Part of a small language model's weights.
Size: 9 layers, vocabulary 1148.
Training: a variant of Adam for these matrices, 93M tokens, 11348 steps.
Each number is 128 + 32 x the weight over its row's rms, rounded and kept within 0 to 255. Layers, rows and columns count from 0. Numbers have three digits each. The size before them is the row's rms in percent of the matrix's.

# layer 4 attention key, 128x128, rms 0.0791, rows 49-59, columns 0-127
114:129133100125075103062151084132072129190138139124165141167103099144121104092076153094156158192114207160138125058151147084160138111118081103153121028128147139107102155148137121132075102198174145140113202096081172139137132108152128152107109097165050129096147108124098164134154157128113125080092142131122124123107151150160158116164159157117155139173159124142145121143101075082150100088115
099:135171135155131125216114123125165143146106122142060108098118107141115087077169165095134111110144121096151152167124157148068131099122169120196180174163070111131160117174132146115164156068148169089173092142140153128099142156114099140125159098154140139113059054113103109131130108135142054153145125099114110178163099073059090103112108133145143108184198109193136139154089125136157157126143
105:147030149135092072129114162130135098109133162122170149162106148161108085203103109111156142113095219092100175087082093108098123122119135103108127032098139137137120183176075105121107148178122087191085173097111141094102178076095123139104128108164151149120104116127155123155148151122126165124143161151129181128116158124139152119126072141126083130094112134104075103150091145138116145195092
100:132173157124157110170084096125196139140097138114071120095095073141115126171146173158118132090121100126118120117138156187137114083181132166134145153067074138114183121163147124085114137112127138099093120123108091163147119143070073106164193148104167141129133123087163189171091104139152106163101122138113090150151110184105068109120131137180102045110146168129195091155072144179081107141138
103:126192149165128191144118124114167140131123137150068100093119107165129099106095169146112135089118074114136163139098082154039092085112115223087144249123133130168138105140145148134157141158175116115195079172150125100126128130117106134096084166167130130172108118133174128113139100075110131113121138123164104127124106073118129114130180122133137100142174148118192078163082148108162162134140
097:110165133146164172139118126131082164076143145102095142142162128102137141141064131119145112139106199143098162127132087109154135097080076133071125174179113159120100091114131137140119056147128115130148151093192130078144104115129160100131066083165083106169155190113162185080156118104128193089098120108140138073111132144237099112128127110125115179061104117094158124141156107113118181116114
102:114175121172107149138152147164152099139145089144063139109106065145127149186110179137104129127092129122097122186109066156121107083133104192132155186104110124152157121182142131106096174161175097114186100123047143072200115190107150109138114139125104125112121114129081155098163079093152173120093124109158128136114137103072175131182148044147129128128168103115172109152081164147100130102139
095:131094143047064110138152112150104103117119119130129138133135144132122130129126161147126130125130165123139091114117126054093178136128100077130135023107117177118131160098090091092147142173062076226044160157126076116125092138135150128129160162127153181126108117132156153155126149160107128088117128096118146160112136170084129120129062130146113166190107082126091162115099146166139057079096
095:136174123144125080154105131130124101127113138051101175204080134164097072149099152148152186090156099101113073134177048131072081129086108168118128077188159105131096119224119128128133107137089190127044107147136140146145157172113114099154114084153149159084152140116137144140135109131149101105148138142072137165152151101176117118092091105128153155091105120088106113164090135167136112127150
101:132054156139108083125135129141140119119129132113125145127126135132078098117133104136145127100116192128095129117088147112175149097105071055138152000078140148131134154152099065102117113083100121141061214142150220160101143113116149118160144126129153148060129159084098154146138173132123153096127158078125144162113135153139121111122080127167109152102133106120081111129113142115093059150094
101:124092130124096087144069115101182102119161143135083093117102100140087078112158098117140171114087151061155132105124119199087137126093151160111152097150144117163132181165088115101154190125190172133155063126166131103123135117115110157144106137078172143081080089129101081169168155132141126183141150145119151238145126084087134114129130142138139065160144133140106119142068117169151139195112
# layer 4 attention query, 128x128, rms 0.0778, rows 50-60, columns 0-127
103:156121141084116157077150096118138126125126169178089149176105117110141140143121120098161125107207112083189140067114198153178158136204136106091110096107134154170133145127120094132107153045082133112168130122146122169079192147101104140189097116104125122115128086123149100187147132146120167144142100154139080114144174118075107157152130171093172070101090130129109158109141140163109046174140
109:145096159155093101094117134114173117136136065089174158127111135167098177163126114085108109139082137131108111133146084139098115120096127133104174110138154143160106094202103102123125118191148091149109195127131192144180086108200164099037139126135125192169126117116158082132097125074133147060122193124081180120124154121147119095107094112146143143100108160074091144135079137182132181140129
103:153175178126110116164126108093175195101084103125136123086142138126109142101143198158098159120158123118126106081083171165180152141174174100104122110140131076123138140134207170149142129123098154057147101150155084149086044143090142123129145185138136119189091134171148143175099089157164161131191132108151089170139114112084124082177074151109119089143158103149149074146093130147145099148130
111:111165164109107135156113104101168146134091167110068131119105078149153061106114159107157096079186142141180103123131180114166202121163140108111143126155126114163176125100052147112086079103123124193112068106131085144076149104127130152169091093137135096160095123150155126171172162144157104212114093147132138130127132077080159117110161151098156073104118166138105125097194111126115143191153
102:081150046154151056202079182142109156132125150090149116078140070113127088129098091156126151148102112183162133183139098082118146159091156108118096122153162105130152122148109116103115129154162137153092143107143061148111125163159111116082157073142142194152156194124132142133156161138078109126118132139148125121160097055176122120129174123066136142107140135110103066144134046109128142172081
090:139124190121047114124126117176179141094116135144131088141150097140163110122118120125174110097170203133197103147116131152132100139140146171133141111083089070158116059104123165159157133070100162109156113124130156166100147125189090095107107169152093101114065090140164140208128161086131152102113073106121098177105129132105090117054101110136164060130166115136124142088141094180102112106150
097:170126174130110126050141086153079117165159081117140141107165136109084169159104139093096099174126154123093108152129118079096111151097115112086147124138155164112148136141194098148105074204176146127159124100138170071204048146120175110131129152137096146127113100085111154116090072067114180084143182176130099103099090116140111089137135101157168165172108126134118099080126149153143151119080
099:061193110167111146108122068100127167071108164095070141131073170061142137184140099107156148093122108179124110141113123194136091177122148147111108136100163170130095125170152148153184126178073159138135160135137119070097124130131110111189148072136127122137153159100080113150146132124153178070114209088110165086130158159176149128156083120113129118129094160131151084063160132149116138133132
111:140124140099097100146138132119121118125130058097195094118133179143117202141096089172098137180121136112073110151157101096057126123096111111106136150099141118111094130156196088134115116184175153108134179106132170154177076144145134090064162168130107174108144137105095115113109131080067155061096212130131145138139178155166073079151129129131143152170127121129088141121092123172154103112071
103:120095152163102135087133063094156103095143150149146158199111145153100141103139115099128127102129129105082111104079181155114129066114127121108160104139136130135158126203119120152144073114110098125152105172140209114094184078152102164160102127072135107117130076169124059198179128097178109161137163185108153127132130138131132142111146147188160105102068128193114168092120168187100102117165
099:206122163106177114123100092140172144149146126090154079142127156116132163130134117097108121162116079147062129165151129166088133152103111119137102146135150211135077072169140087140143126167109090126136160120146164086177108135110165085093144109138122154102122156089083113099045072123164143073115156106066152106178127181163066109112119092146073179145089161145171157150097164126139150086109